Each number is 200 + 30 x the weight over its row's rms, rounded and kept within 0 to 999. Layers, rows and columns count from 0. The size before them is the row's rms in percent of the matrix's.

# o: layer 7 attention output (transposed), 768x768, rms 0.0293, rows 547-575, columns 64-127
# v: layer 7 attention value, 768x768, rms 0.0149, rows 548-575, columns 64-127
# q: layer 7 attention query, 768x768, rms 0.019, rows 576-599, columns 64-127
# k: layer 7 attention key, 768x768, rms 0.0185, rows 576-599, columns 64-127
o547,082,207,243,186,150,248,226,221,229,212,194,174,203,185,171,220,200,197,192,245,181,209,98,216,211,203,184,255,204,216,198,197,231,180,182,216,196,224,176,160,202,216,187,158,219,160,205,221,170,172,212,204,189,197,186,178,132,160,200,171,167,173,213,230,188
v548,095,238,198,246,135,204,209,204,216,217,219,214,193,199,258,221,213,159,195,209,229,163,216,258,230,209,218,207,231,143,161,218,189,249,160,236,240,189,232,183,234,243,246,213,205,140,240,223,141,179,202,218,231,215,210,202,169,175,175,213,206,232,215,210,233
o548,082,163,251,226,233,195,164,180,199,213,230,203,213,219,252,204,227,197,201,197,211,249,224,183,213,246,202,220,186,194,176,215,173,191,244,197,198,213,159,218,206,222,166,190,221,243,193,211,198,234,159,193,146,211,155,198,244,211,199,243,208,210,204,189,193
v549,092,205,174,238,220,164,191,189,219,103,179,192,260,203,243,162,207,206,244,249,173,218,269,214,200,200,213,167,140,190,170,219,225,215,161,195,219,219,231,131,206,219,213,211,216,190,162,193,230,204,243,195,241,202,204,185,166,188,156,193,205,225,228,191,189
o549,084,173,220,130,205,278,198,224,228,264,246,193,221,187,211,216,202,171,211,238,190,158,194,141,201,180,151,209,206,206,229,174,252,231,224,206,241,194,177,246,204,220,169,226,173,198,203,179,223,202,196,285,151,192,157,211,228,155,224,151,150,183,186,231,195
v550,099,213,252,201,190,248,195,193,139,212,182,167,236,250,239,201,201,181,158,156,245,217,184,198,217,245,189,162,189,162,227,155,212,253,217,199,183,131,206,234,204,172,146,224,222,224,187,203,223,157,159,184,189,217,158,248,182,192,223,173,144,201,146,188,172
o550,089,212,191,209,189,152,187,144,221,195,217,222,184,182,198,177,197,224,248,149,213,213,286,249,221,188,215,207,205,238,137,223,183,213,205,200,163,196,247,171,176,173,248,201,207,217,244,207,200,252,242,189,222,200,228,188,211,191,211,210,246,191,215,178,266
v551,094,191,186,199,195,130,170,195,222,205,239,241,201,157,203,210,198,242,210,211,201,235,176,153,247,223,199,213,180,227,241,180,165,160,159,173,205,246,223,189,215,176,195,136,201,206,225,188,204,177,189,249,179,231,157,143,199,136,210,265,174,209,221,177,197
o551,079,212,163,172,197,178,242,195,200,208,202,137,221,177,206,217,166,222,173,257,213,169,161,224,146,166,185,221,196,203,200,168,237,199,206,185,194,232,248,206,163,202,170,180,180,219,175,166,225,225,217,197,249,200,171,240,156,214,223,230,158,215,203,196,171
v552,097,143,181,202,140,217,191,160,195,202,203,227,200,196,214,223,228,219,225,207,214,190,218,264,231,147,222,162,225,176,173,234,172,162,200,193,290,246,200,234,170,197,213,182,213,157,215,212,175,164,234,196,177,179,180,178,228,155,189,251,190,185,163,203,217
o552,087,220,239,178,234,213,240,207,171,211,250,138,215,156,220,201,141,222,217,164,209,183,204,160,214,230,210,199,181,234,234,179,182,222,241,222,191,181,186,226,216,250,139,228,233,235,161,253,223,206,178,206,213,231,170,247,172,252,170,169,243,208,228,187,220
v553,096,163,163,151,239,180,181,241,185,206,180,225,192,142,244,235,189,218,220,159,214,234,160,179,184,129,168,186,194,213,202,162,191,224,174,204,185,188,246,210,164,136,215,170,210,235,213,163,138,220,252,221,232,134,204,189,133,198,200,242,181,180,178,216,200
o553,085,223,210,212,188,208,202,179,205,190,229,128,192,219,191,197,182,127,169,232,240,138,228,195,183,296,207,203,187,212,252,260,190,203,201,192,248,218,145,223,215,253,169,218,170,235,176,189,202,190,242,176,190,230,211,232,191,227,183,153,240,187,246,158,205
v554,095,207,237,218,257,253,206,194,189,189,200,189,237,189,260,168,172,227,215,189,162,210,130,267,145,213,213,173,264,201,272,217,178,222,144,210,238,206,202,209,158,202,234,197,169,187,226,158,217,166,199,184,151,236,232,194,196,196,160,177,194,198,206,215,184
o554,085,211,161,176,198,162,196,243,197,207,209,233,212,195,189,229,186,200,231,220,187,196,236,178,268,194,195,206,191,184,245,178,150,189,176,149,157,188,222,185,251,195,145,191,204,231,134,212,210,217,222,195,216,189,208,178,175,206,264,229,207,202,203,188,178
v555,097,198,234,178,164,187,172,182,194,196,155,194,152,208,163,187,251,240,194,189,173,202,152,214,220,206,218,202,183,198,132,243,240,230,224,188,211,234,182,238,199,203,274,202,223,224,212,173,182,178,194,189,223,201,149,141,197,152,185,194,213,202,258,209,203
o555,086,221,225,241,225,188,161,192,203,218,191,270,212,209,254,170,173,190,183,205,186,180,229,176,189,170,206,238,217,162,216,172,164,193,186,235,233,208,188,170,198,165,155,195,229,194,268,189,206,196,198,194,164,151,277,218,206,209,212,169,193,212,180,173,213
v556,095,238,233,224,178,213,181,209,228,206,228,166,214,261,200,162,198,163,187,199,248,196,244,194,254,180,200,208,240,151,226,181,125,193,200,189,199,135,204,215,185,170,200,147,179,180,213,226,199,240,265,180,167,186,223,208,247,221,235,184,219,216,190,199,210
o556,084,200,200,199,189,204,243,228,200,202,223,202,182,204,202,189,180,228,191,150,195,225,203,184,188,189,177,221,203,171,207,149,243,197,230,215,218,200,194,219,189,251,224,236,264,159,181,238,192,139,159,194,253,200,202,182,123,229,189,154,176,197,194,188,182
v557,110,195,180,221,209,238,189,228,207,193,193,195,178,210,180,209,236,241,170,230,155,204,155,190,143,223,216,207,216,219,235,238,185,217,203,210,145,186,187,226,210,198,208,266,213,209,199,177,247,223,138,191,217,207,214,176,166,146,196,189,204,190,201,233,220
o557,097,256,160,192,211,212,230,226,197,190,234,195,164,184,201,230,187,169,233,208,197,215,194,282,224,175,206,237,225,191,162,148,210,153,188,197,225,190,187,157,202,208,226,175,213,175,214,229,208,188,278,203,198,159,182,161,284,209,219,200,178,240,177,214,160
v558,098,167,139,192,181,161,189,186,197,165,204,249,137,252,284,182,293,187,196,193,213,214,222,212,207,235,215,175,255,221,199,188,195,206,212,174,170,220,160,183,166,192,200,178,198,178,202,219,198,206,197,212,165,174,196,197,167,180,203,231,210,220,154,278,135
o558,085,197,244,177,229,178,250,217,217,240,197,171,260,184,212,199,189,196,128,226,190,138,123,203,190,137,185,245,203,209,203,235,177,175,215,166,192,281,242,186,224,179,135,206,209,269,209,174,234,187,210,243,194,195,220,177,189,204,163,220,212,201,209,186,171
v559,097,207,157,158,173,191,189,171,164,195,234,215,236,216,182,188,217,261,237,171,165,182,227,187,166,210,165,198,211,236,207,186,180,225,214,153,175,216,148,173,176,197,163,243,183,189,156,228,273,223,215,228,233,195,225,194,208,217,178,198,201,245,223,173,165
o559,085,203,162,246,183,259,186,247,197,239,200,175,219,181,181,180,217,176,171,273,200,217,196,191,175,184,194,189,178,176,181,189,262,160,227,289,269,220,208,218,174,226,209,167,226,192,203,226,163,187,185,202,207,193,168,190,178,204,252,153,145,175,173,192,244
v560,093,205,223,272,164,262,195,224,187,220,194,164,198,197,215,181,172,181,214,193,182,258,203,200,162,208,210,196,160,166,232,230,148,188,191,251,184,187,249,200,254,227,221,187,194,202,236,217,201,235,213,237,204,188,211,228,255,208,164,187,146,184,217,218,278
o560,084,263,260,225,249,162,214,244,176,170,147,224,211,150,206,228,194,225,210,251,197,215,180,168,218,206,181,235,234,207,232,168,194,190,230,206,232,165,169,219,176,165,232,187,207,180,224,219,168,171,189,139,247,192,218,189,176,170,261,190,211,171,163,189,178
v561,093,160,194,188,196,190,202,175,218,141,228,248,282,198,167,184,154,208,213,217,190,177,198,204,181,204,158,261,164,213,194,184,196,197,248,210,176,222,137,215,213,224,178,203,274,153,227,275,170,172,228,210,256,252,199,205,218,167,217,235,202,252,170,209,233
o561,080,255,214,180,170,270,208,251,211,205,221,134,162,209,240,219,158,166,159,159,212,184,170,199,138,186,216,222,253,216,217,167,230,206,191,191,237,220,201,204,242,228,197,212,195,208,150,189,155,224,228,206,184,182,142,173,172,214,194,216,184,182,197,226,232
v562,097,162,232,221,103,165,226,226,241,179,222,199,263,215,180,194,143,174,198,206,163,177,196,175,211,209,222,170,192,130,159,177,183,165,195,172,240,266,263,196,192,199,228,188,276,189,225,196,169,174,234,212,213,190,191,231,130,203,199,217,225,124,221,161,212
o562,086,183,185,175,230,201,227,171,249,179,209,222,143,185,210,211,209,245,190,141,220,198,191,153,210,250,231,231,211,181,223,234,169,230,241,245,237,199,190,173,168,191,152,198,199,236,218,201,222,232,153,188,171,212,199,193,240,213,209,187,227,258,148,213,185
v563,095,197,209,157,168,183,199,190,177,180,182,251,219,174,237,178,195,198,260,170,177,191,208,161,228,260,212,220,229,303,262,229,187,198,175,164,196,224,193,202,211,237,166,192,236,158,162,198,256,202,186,224,206,190,199,218,143,199,222,206,178,197,234,190,179
o563,081,193,237,213,233,169,219,260,197,237,234,161,229,182,199,246,204,132,143,204,199,224,157,222,188,146,195,206,182,185,187,224,188,195,161,158,200,239,220,198,137,213,178,147,181,223,173,160,183,187,215,247,187,201,208,144,203,202,177,213,208,234,168,218,217
v564,096,208,199,225,189,160,184,257,216,222,174,143,212,187,239,191,250,223,177,206,158,188,210,183,250,216,179,193,203,106,149,169,207,187,166,186,202,171,177,142,181,230,245,181,200,169,219,219,189,195,188,239,187,179,139,187,205,176,209,173,202,222,183,207,229
o564,082,201,213,210,226,194,206,139,241,167,193,275,167,192,200,186,164,263,237,233,172,225,225,194,211,215,152,191,181,184,230,172,212,221,222,224,212,199,229,216,155,161,183,200,189,192,224,157,210,222,207,157,215,177,199,189,208,225,206,255,190,235,209,209,202
v565,099,220,176,164,217,190,242,180,143,167,199,174,171,180,226,182,196,188,222,159,210,196,251,240,203,200,189,229,224,160,225,232,212,249,207,212,183,209,194,262,189,221,229,217,208,243,160,209,221,213,170,190,202,218,211,179,233,175,171,128,141,249,262,181,196
o565,087,194,179,222,233,208,189,200,224,178,198,155,210,240,191,215,227,183,204,236,124,222,200,248,232,178,220,193,179,199,165,156,160,165,207,172,214,211,171,167,228,179,216,197,187,195,201,230,162,177,252,219,173,152,162,183,194,234,247,221,238,150,195,208,179
v566,096,196,252,184,184,191,185,213,184,156,230,200,201,174,157,175,175,191,183,206,172,191,175,193,259,218,181,162,159,186,153,182,215,192,239,181,213,167,213,171,163,182,211,142,222,234,204,229,201,205,226,243,243,219,182,201,261,211,213,250,234,170,213,223,177
o566,086,199,168,153,209,193,194,216,244,237,191,157,155,227,179,216,211,187,207,169,269,217,175,184,131,224,234,220,245,211,242,207,191,215,193,235,186,194,226,237,212,253,134,230,198,152,158,219,211,175,250,177,197,208,182,185,170,184,230,216,205,224,202,178,200
v567,093,220,189,232,186,180,216,174,180,222,208,236,155,210,98,218,188,177,138,218,190,231,284,242,181,223,184,216,182,196,186,232,192,177,164,192,177,208,210,223,113,200,161,166,222,160,234,199,185,219,219,191,248,257,208,134,219,194,158,172,236,136,237,152,212
o567,085,238,187,206,197,208,210,236,144,188,175,179,267,257,207,208,218,227,196,181,224,201,142,191,231,175,177,282,192,222,206,188,197,233,194,238,143,230,190,168,241,247,156,199,204,209,173,212,199,205,154,162,210,176,184,251,131,186,229,162,159,202,220,177,198
v568,098,251,180,175,156,176,242,193,251,196,209,204,148,215,220,162,215,222,248,209,210,168,188,190,210,270,181,180,252,195,181,196,219,183,187,179,203,199,239,231,153,246,261,210,253,205,142,211,238,225,201,179,191,252,235,228,154,238,210,173,230,192,220,251,180
o568,091,158,201,251,228,199,185,199,158,239,166,204,219,237,215,167,203,193,240,181,188,250,221,223,225,165,193,197,188,214,191,146,167,173,143,151,237,178,160,133,221,200,166,171,191,220,206,198,235,168,154,225,184,182,180,225,219,138,226,160,182,177,157,135,231
v569,096,239,261,173,141,217,205,177,250,166,240,191,208,224,226,249,180,196,190,173,203,181,150,191,215,208,208,185,157,179,172,216,214,219,181,192,201,213,249,188,199,199,210,222,219,255,239,219,177,170,183,191,201,242,182,188,151,171,160,179,179,209,167,297,196
o569,086,191,166,187,202,173,190,183,186,230,200,233,191,197,195,182,200,170,170,207,164,193,255,218,207,195,215,199,261,201,255,202,199,157,248,206,211,218,167,195,226,148,178,195,219,211,129,160,208,242,228,199,173,171,207,196,264,208,200,213,270,186,222,133,211
v570,092,163,184,199,209,258,197,187,179,217,197,173,167,171,258,234,241,171,134,230,198,222,206,153,172,256,193,187,161,220,256,158,194,160,174,268,198,113,154,202,176,180,167,225,165,150,179,179,213,234,151,162,199,232,202,170,225,188,188,184,221,146,201,225,240
o570,084,202,211,280,209,179,197,264,187,163,176,231,194,190,204,194,194,199,242,172,227,231,235,227,200,170,201,157,209,155,183,211,211,227,228,167,247,198,242,213,221,203,280,180,259,165,223,230,162,165,205,204,212,212,247,215,217,205,265,195,123,226,212,192,196
v571,094,196,185,199,166,241,211,232,232,155,165,152,197,194,192,184,164,188,209,221,194,185,206,212,234,177,195,210,196,201,222,231,217,200,176,238,190,183,178,138,193,200,204,190,200,203,208,195,156,197,179,166,215,263,205,230,176,207,207,173,200,184,245,183,200
o571,081,199,149,227,208,224,206,184,157,217,158,251,193,200,196,146,241,201,212,186,160,169,189,192,160,198,207,170,240,185,216,235,252,229,187,161,172,176,196,176,225,185,209,215,154,183,233,176,235,271,161,215,232,163,223,212,240,242,170,262,191,258,170,276,179
v572,093,179,186,151,223,193,222,263,178,193,217,217,288,170,226,208,200,252,174,212,196,187,227,189,226,162,228,176,165,168,210,138,189,205,189,165,207,134,197,164,238,187,179,245,215,185,186,165,222,184,186,244,233,187,171,198,242,173,168,213,158,205,163,222,222
o572,085,199,249,240,216,197,215,183,201,169,188,227,159,197,166,184,192,197,260,191,195,215,217,187,190,196,184,158,173,227,258,207,200,186,199,245,257,264,177,226,173,210,231,161,226,204,261,177,224,173,206,168,208,214,193,222,198,218,235,175,190,199,261,194,239
v573,091,209,195,189,256,191,234,207,207,211,229,185,230,186,219,226,167,228,198,171,201,182,206,206,276,221,196,218,183,243,231,188,187,192,174,227,166,220,215,245,189,175,189,217,215,203,199,163,223,156,155,198,200,222,159,213,197,203,185,216,200,168,173,242,221
o573,083,178,197,214,166,188,168,225,183,199,212,171,228,195,193,225,188,175,228,237,241,202,179,208,154,207,171,139,222,204,171,226,172,208,210,232,200,193,196,242,201,217,200,192,191,192,216,192,217,207,228,193,182,210,220,218,202,146,225,238,197,230,218,200,171
v574,091,237,212,231,201,181,199,176,222,196,167,205,213,213,139,184,258,225,203,194,240,222,151,185,180,182,224,178,191,155,211,197,281,232,200,153,187,256,123,176,166,189,225,174,249,180,196,179,173,200,254,151,226,185,199,145,156,159,231,164,215,227,223,242,196
o574,082,164,180,167,190,228,195,187,177,211,192,202,175,229,233,201,151,163,209,193,220,147,165,218,223,98,157,259,237,200,194,171,183,185,228,154,170,233,173,211,173,178,66,226,201,227,176,194,219,259,241,196,171,176,180,217,232,247,209,169,214,228,198,164,187
v575,098,159,168,170,219,205,211,150,219,193,183,209,198,179,199,202,188,234,223,222,211,171,204,216,199,200,204,184,216,217,171,205,189,231,168,219,170,276,208,169,206,149,202,205,217,209,235,225,210,172,215,297,156,181,203,155,223,193,182,203,229,179,199,186,131
o575,088,222,205,178,204,206,218,236,200,216,195,184,259,216,219,188,206,183,194,195,238,192,169,219,201,251,160,213,194,234,201,192,253,178,216,211,235,208,203,220,162,195,158,203,194,259,170,150,207,216,191,208,176,217,153,243,124,228,203,218,228,231,187,186,162
q576,082,191,143,186,246,182,212,200,153,258,237,131,162,200,206,235,185,189,213,147,208,215,170,210,174,211,226,188,186,242,200,224,223,157,139,212,230,260,190,212,214,240,203,177,158,212,228,214,201,176,149,193,165,188,206,214,144,234,224,209,177,214,202,222,180
k576,087,224,202,167,222,161,200,157,223,138,214,177,240,204,238,232,196,159,243,179,133,254,200,252,141,192,161,210,225,187,227,221,223,190,176,194,246,211,160,178,177,224,195,197,224,242,173,201,222,169,193,254,187,187,273,192,188,166,208,224,151,162,191,212,208
q577,091,191,267,211,183,156,235,219,144,206,196,189,209,201,142,191,252,216,218,184,237,216,192,179,138,237,246,208,186,253,177,184,238,237,186,202,162,170,231,198,182,191,183,227,106,184,208,176,221,186,209,231,168,197,189,230,181,208,182,165,235,248,177,155,264
k577,086,147,199,150,173,194,204,191,168,201,174,155,227,163,237,170,193,224,171,198,196,247,169,203,215,166,209,201,211,254,188,133,229,260,180,240,232,185,209,229,140,162,212,289,202,234,207,205,204,205,188,234,174,160,189,206,179,218,232,209,172,150,157,228,228
q578,101,209,173,256,192,165,197,204,184,200,175,153,253,170,194,198,219,195,184,107,251,220,262,255,159,209,244,216,231,235,211,188,183,231,187,266,184,173,238,232,226,170,177,186,232,204,215,248,234,200,268,196,118,153,259,192,202,183,243,194,204,170,231,203,251
k578,107,180,190,164,250,188,223,243,150,154,151,239,235,188,190,165,236,197,166,164,249,174,226,237,196,202,195,233,181,227,251,223,196,220,187,248,180,248,277,167,170,226,198,161,202,200,143,183,259,239,232,200,234,203,204,181,210,182,225,222,201,166,213,187,169
q579,112,184,208,209,185,154,170,182,239,192,192,212,171,156,212,109,228,210,201,158,199,202,234,267,178,171,198,215,215,185,234,263,147,199,162,225,195,127,186,187,212,163,259,211,221,200,192,196,200,206,223,169,179,207,132,185,212,221,209,221,242,212,179,205,230
k579,112,160,144,238,238,169,186,236,214,193,181,237,181,143,184,203,210,206,225,184,244,212,224,216,211,211,255,205,241,174,240,210,169,227,208,248,211,204,200,197,207,201,187,213,233,211,223,228,195,182,232,169,196,221,191,165,237,181,253,170,205,159,252,194,184
q580,097,230,214,201,186,210,180,163,225,230,225,185,227,206,203,163,257,262,253,185,112,213,209,187,169,174,183,199,202,198,163,180,214,181,228,173,209,173,211,209,209,144,193,187,217,218,210,189,178,229,256,220,230,149,176,168,208,186,225,214,194,183,217,174,234
k580,088,142,235,161,179,191,220,156,228,198,168,194,184,222,185,220,176,255,234,202,214,205,221,171,174,199,176,199,164,180,162,160,177,208,210,194,216,190,164,141,171,239,191,249,196,185,204,204,183,181,199,219,157,157,147,206,259,233,188,239,187,159,185,201,200
q581,098,194,196,160,208,198,194,260,169,169,239,170,162,213,199,182,203,168,195,152,229,208,217,214,232,178,219,216,182,199,244,208,173,238,192,238,204,136,206,229,222,172,214,205,189,224,209,204,198,191,191,197,203,185,176,208,226,226,134,259,246,247,227,217,192
k581,090,154,185,232,215,180,248,211,189,227,214,178,187,206,185,153,200,192,232,141,254,152,207,222,234,192,230,200,220,146,236,220,211,232,132,203,217,206,178,244,168,167,178,192,221,195,192,215,230,243,199,188,164,222,194,209,187,206,188,184,248,218,156,237,192
q582,087,193,194,235,229,191,188,181,194,218,174,219,175,180,139,235,166,222,180,249,203,262,223,179,175,230,227,205,232,182,157,183,222,208,201,144,208,237,217,175,159,223,183,153,205,246,242,232,202,186,207,253,201,175,202,214,181,195,204,184,209,199,233,245,137
k582,088,207,226,217,215,172,199,202,173,217,160,202,236,193,185,231,190,205,172,188,210,202,164,178,182,233,215,235,231,246,170,151,212,171,199,197,217,188,215,244,186,205,174,245,172,246,235,227,185,147,209,191,220,132,209,241,200,176,202,166,180,175,191,194,178
q583,094,180,191,175,202,141,237,230,176,199,209,188,154,190,200,184,200,213,211,217,239,171,180,201,228,207,193,225,212,205,214,186,222,175,189,185,198,204,166,203,200,141,234,233,226,176,190,197,198,169,197,225,217,221,200,219,129,242,230,185,232,250,200,155,179
k583,088,231,202,216,212,193,227,219,222,183,189,175,222,210,192,235,160,204,207,216,184,182,188,190,220,184,241,206,188,122,207,210,235,181,200,205,201,255,194,163,209,177,216,217,197,202,169,211,152,165,198,195,206,208,183,255,222,245,262,186,199,229,233,196,209
q584,082,209,228,246,188,234,192,228,170,220,200,166,190,222,194,207,139,238,222,191,218,177,217,231,134,163,222,161,209,189,245,188,192,194,161,208,222,247,222,211,227,221,187,171,161,227,200,211,195,191,231,208,184,201,200,208,267,206,171,200,212,136,105,175,186
k584,089,222,208,220,212,212,186,242,221,188,186,181,191,186,187,227,159,223,202,217,170,184,193,180,138,224,227,197,163,196,211,152,170,181,176,175,169,177,216,195,159,185,195,274,152,202,205,212,201,191,282,190,192,218,211,149,178,270,177,241,206,183,138,153,162
q585,087,169,171,172,207,202,185,163,204,143,217,214,222,162,204,175,160,243,215,232,125,207,188,196,185,184,164,206,164,198,196,223,230,178,195,185,182,189,191,204,148,211,245,219,191,274,219,206,158,215,200,220,226,211,191,242,170,191,178,237,165,236,238,208,180
k585,087,184,161,247,224,220,171,186,179,233,211,155,197,218,187,246,185,202,178,165,130,192,237,189,213,190,206,222,200,160,220,257,221,217,147,232,194,162,215,188,221,156,242,177,190,257,149,183,206,196,175,206,170,199,236,191,211,187,211,199,196,181,190,195,153
q586,087,156,169,268,195,181,255,177,252,229,172,156,193,183,231,206,162,167,170,245,221,200,187,200,252,151,259,185,201,177,172,178,190,210,188,161,235,241,225,174,199,153,178,206,195,235,227,197,195,178,187,243,158,246,228,198,183,175,189,208,202,226,181,218,228
k586,083,186,167,241,164,188,176,232,231,246,200,207,207,170,184,212,224,199,178,205,245,190,175,182,189,196,148,230,231,194,189,248,207,234,153,235,216,214,184,191,191,211,221,142,174,215,200,206,189,193,240,231,198,243,186,210,205,176,218,178,148,216,184,244,231
q587,090,242,204,244,221,150,210,187,193,167,194,232,187,215,193,208,217,222,151,188,199,157,176,177,185,210,182,185,182,151,190,194,231,151,247,188,212,151,175,224,198,194,264,209,225,174,210,185,214,170,220,204,194,167,179,160,211,170,188,187,189,174,202,223,258
k587,098,156,163,206,207,223,256,162,216,186,190,203,161,199,175,130,240,229,193,183,242,225,250,162,133,229,173,237,224,205,204,213,220,149,228,262,178,189,262,177,197,254,232,242,204,179,192,202,204,185,252,227,181,160,175,183,218,214,164,230,177,164,194,220,182
q588,092,222,195,190,188,163,203,116,249,229,199,214,183,212,171,203,228,203,207,178,178,246,201,187,162,244,194,277,195,224,206,211,176,198,208,208,204,158,198,218,224,156,206,182,159,191,119,200,179,247,206,170,137,237,136,187,199,224,156,216,218,195,203,161,196
k588,068,199,170,157,193,185,160,218,160,213,236,206,188,184,188,154,173,212,229,210,212,183,236,215,250,194,280,244,225,268,171,220,204,198,241,140,197,187,174,180,149,273,224,174,226,205,189,214,211,245,157,174,233,201,177,230,186,193,209,175,214,263,203,219,178
q589,098,226,217,164,268,201,205,200,190,191,190,212,205,275,195,256,200,200,180,227,179,166,211,158,194,153,158,205,195,199,254,182,233,195,219,172,188,193,223,221,228,213,100,231,170,161,176,206,208,174,199,235,278,187,174,164,181,230,260,157,184,206,212,223,221
k589,096,217,221,198,185,186,166,177,196,209,208,238,229,225,224,181,222,206,135,273,179,199,156,201,217,143,108,163,183,198,194,143,190,201,220,221,216,206,153,202,192,143,214,209,201,180,194,209,220,182,209,197,228,158,198,214,140,150,207,178,259,195,175,226,229
q590,088,212,210,201,191,212,185,193,191,238,168,246,210,193,205,231,191,218,179,125,128,207,235,220,205,177,162,210,174,185,210,212,200,237,208,225,164,262,220,175,197,184,244,170,122,181,214,175,197,223,207,189,199,177,193,158,262,186,252,184,214,211,185,200,237
k590,081,208,201,155,204,215,215,198,203,223,181,226,171,157,206,200,233,224,197,208,245,249,212,197,206,202,240,189,236,191,217,215,154,200,188,236,178,201,187,199,203,166,192,159,178,157,194,202,213,191,173,228,210,199,190,216,222,209,169,175,230,186,219,186,231
q591,082,210,214,217,149,245,232,196,208,166,220,200,219,223,190,193,184,201,182,142,167,216,227,171,192,146,210,170,240,214,209,166,260,218,218,186,191,167,237,174,191,197,197,215,192,202,175,211,176,143,195,185,221,220,227,201,204,157,144,178,148,202,254,204,138
k591,092,252,169,200,199,214,199,170,216,168,189,237,204,207,222,228,224,125,247,187,189,209,163,204,205,210,195,154,208,183,190,181,172,235,231,165,198,212,160,204,210,230,221,170,237,166,213,209,176,206,183,189,196,200,262,163,214,160,170,200,171,201,212,202,200
q592,089,166,181,209,281,171,255,197,216,247,177,181,203,208,237,165,181,195,183,169,244,195,233,177,252,245,227,219,213,238,214,165,156,189,222,212,258,195,239,224,184,210,127,191,216,222,259,201,246,200,219,158,189,186,168,218,152,264,220,189,132,159,190,216,228
k592,091,168,215,179,197,203,247,164,233,219,211,177,192,260,203,142,184,233,169,221,237,193,199,193,230,172,204,192,187,238,203,173,193,209,249,249,209,195,204,192,187,231,196,205,188,223,188,231,205,205,137,170,205,196,229,195,203,211,162,173,162,188,200,215,178
q593,091,169,147,201,200,173,193,142,230,171,172,199,196,186,197,147,225,163,212,193,221,210,204,254,197,191,225,230,163,177,229,227,204,241,196,254,203,185,235,213,173,202,199,211,211,215,200,200,234,212,257,185,187,178,160,154,231,191,171,230,229,170,196,234,191
k593,061,192,179,157,188,244,152,208,213,180,172,186,202,209,152,214,217,193,195,207,246,148,203,189,162,277,242,215,198,251,190,204,174,207,234,226,208,210,158,212,157,193,204,211,232,143,262,168,216,196,199,129,191,200,214,170,252,210,183,277,182,176,223,199,193
q594,105,166,169,169,214,220,148,118,273,187,230,181,168,212,226,181,192,240,180,209,186,186,188,213,171,160,177,218,136,219,183,231,173,223,204,199,184,175,199,183,230,169,263,195,223,193,174,296,179,202,208,220,201,189,188,173,218,179,203,227,293,175,225,177,230
k594,089,176,129,224,246,174,218,138,256,205,214,167,196,201,172,215,204,208,242,235,197,196,202,242,154,192,230,200,178,200,190,250,174,181,201,194,179,190,221,206,200,210,223,195,189,194,187,183,229,246,258,215,231,261,207,141,242,227,225,212,242,212,220,212,225
q595,090,176,202,237,212,211,175,211,227,174,171,179,195,198,219,178,234,234,209,204,163,206,198,179,211,233,222,149,192,199,175,183,172,184,202,226,200,273,218,214,195,217,219,217,156,166,197,131,200,204,181,166,186,208,228,180,215,217,228,167,218,158,166,154,210
k595,093,268,197,206,195,198,171,220,200,165,200,197,195,241,228,199,214,249,247,244,182,231,194,172,132,210,230,165,218,260,152,164,214,210,176,165,149,203,215,188,206,192,212,199,195,202,208,219,217,192,168,142,213,168,207,221,201,218,244,183,132,164,207,239,209
q596,089,212,197,249,193,217,190,232,110,167,204,215,228,215,178,254,239,197,205,94,243,228,233,222,231,211,203,228,236,156,190,202,162,203,262,182,207,205,185,189,210,218,166,190,260,191,148,183,192,129,191,211,219,212,193,224,183,164,198,168,176,202,179,185,254
k596,087,240,197,231,221,229,219,203,162,175,222,165,206,216,240,203,277,175,197,159,226,238,193,203,166,198,182,201,154,166,216,213,173,179,180,149,209,195,245,184,192,218,164,191,163,195,160,159,181,222,210,193,200,205,161,201,176,255,198,204,179,231,153,192,174
q597,097,183,189,205,233,202,201,207,214,224,209,168,243,183,227,151,152,169,199,250,220,172,203,189,179,197,220,202,206,265,256,170,144,209,227,201,208,143,220,241,161,212,200,186,211,194,130,247,157,177,222,225,238,186,167,204,183,167,176,220,198,164,236,195,229
k597,100,160,169,218,186,186,169,189,176,200,208,179,185,152,206,199,229,160,239,194,184,198,218,200,237,187,192,238,214,167,245,205,175,204,244,200,159,198,187,181,195,259,236,162,241,155,177,224,205,217,215,228,179,199,202,193,224,209,183,236,207,208,191,173,249
q598,095,219,213,178,194,194,136,189,190,165,219,252,189,198,213,218,223,184,251,165,220,212,171,203,179,186,185,208,227,177,198,205,185,201,227,240,211,255,221,159,227,123,144,189,205,216,195,221,132,200,219,217,203,186,211,220,207,208,206,213,205,167,137,221,218
k598,098,238,230,172,181,225,195,142,191,172,216,253,194,239,181,237,200,142,162,174,211,270,180,187,211,211,181,181,216,220,176,181,257,194,214,249,156,201,137,172,211,209,237,219,207,171,207,218,198,232,174,211,189,221,210,216,198,196,285,192,207,180,218,239,186
q599,093,177,193,218,176,175,225,214,216,212,243,188,285,260,184,173,130,212,228,173,217,178,190,180,207,156,203,215,177,210,168,175,188,181,222,186,166,271,200,217,197,159,137,198,179,245,207,190,251,177,134,220,209,197,247,194,158,210,190,175,234,174,176,181,211
k599,097,169,228,189,185,163,177,183,163,229,213,197,207,204,215,218,200,166,152,208,169,194,173,182,174,192,194,164,237,270,167,153,251,138,186,122,187,226,229,177,192,220,174,222,197,222,239,165,171,158,158,197,215,140,256,204,223,189,160,181,231,196,166,226,202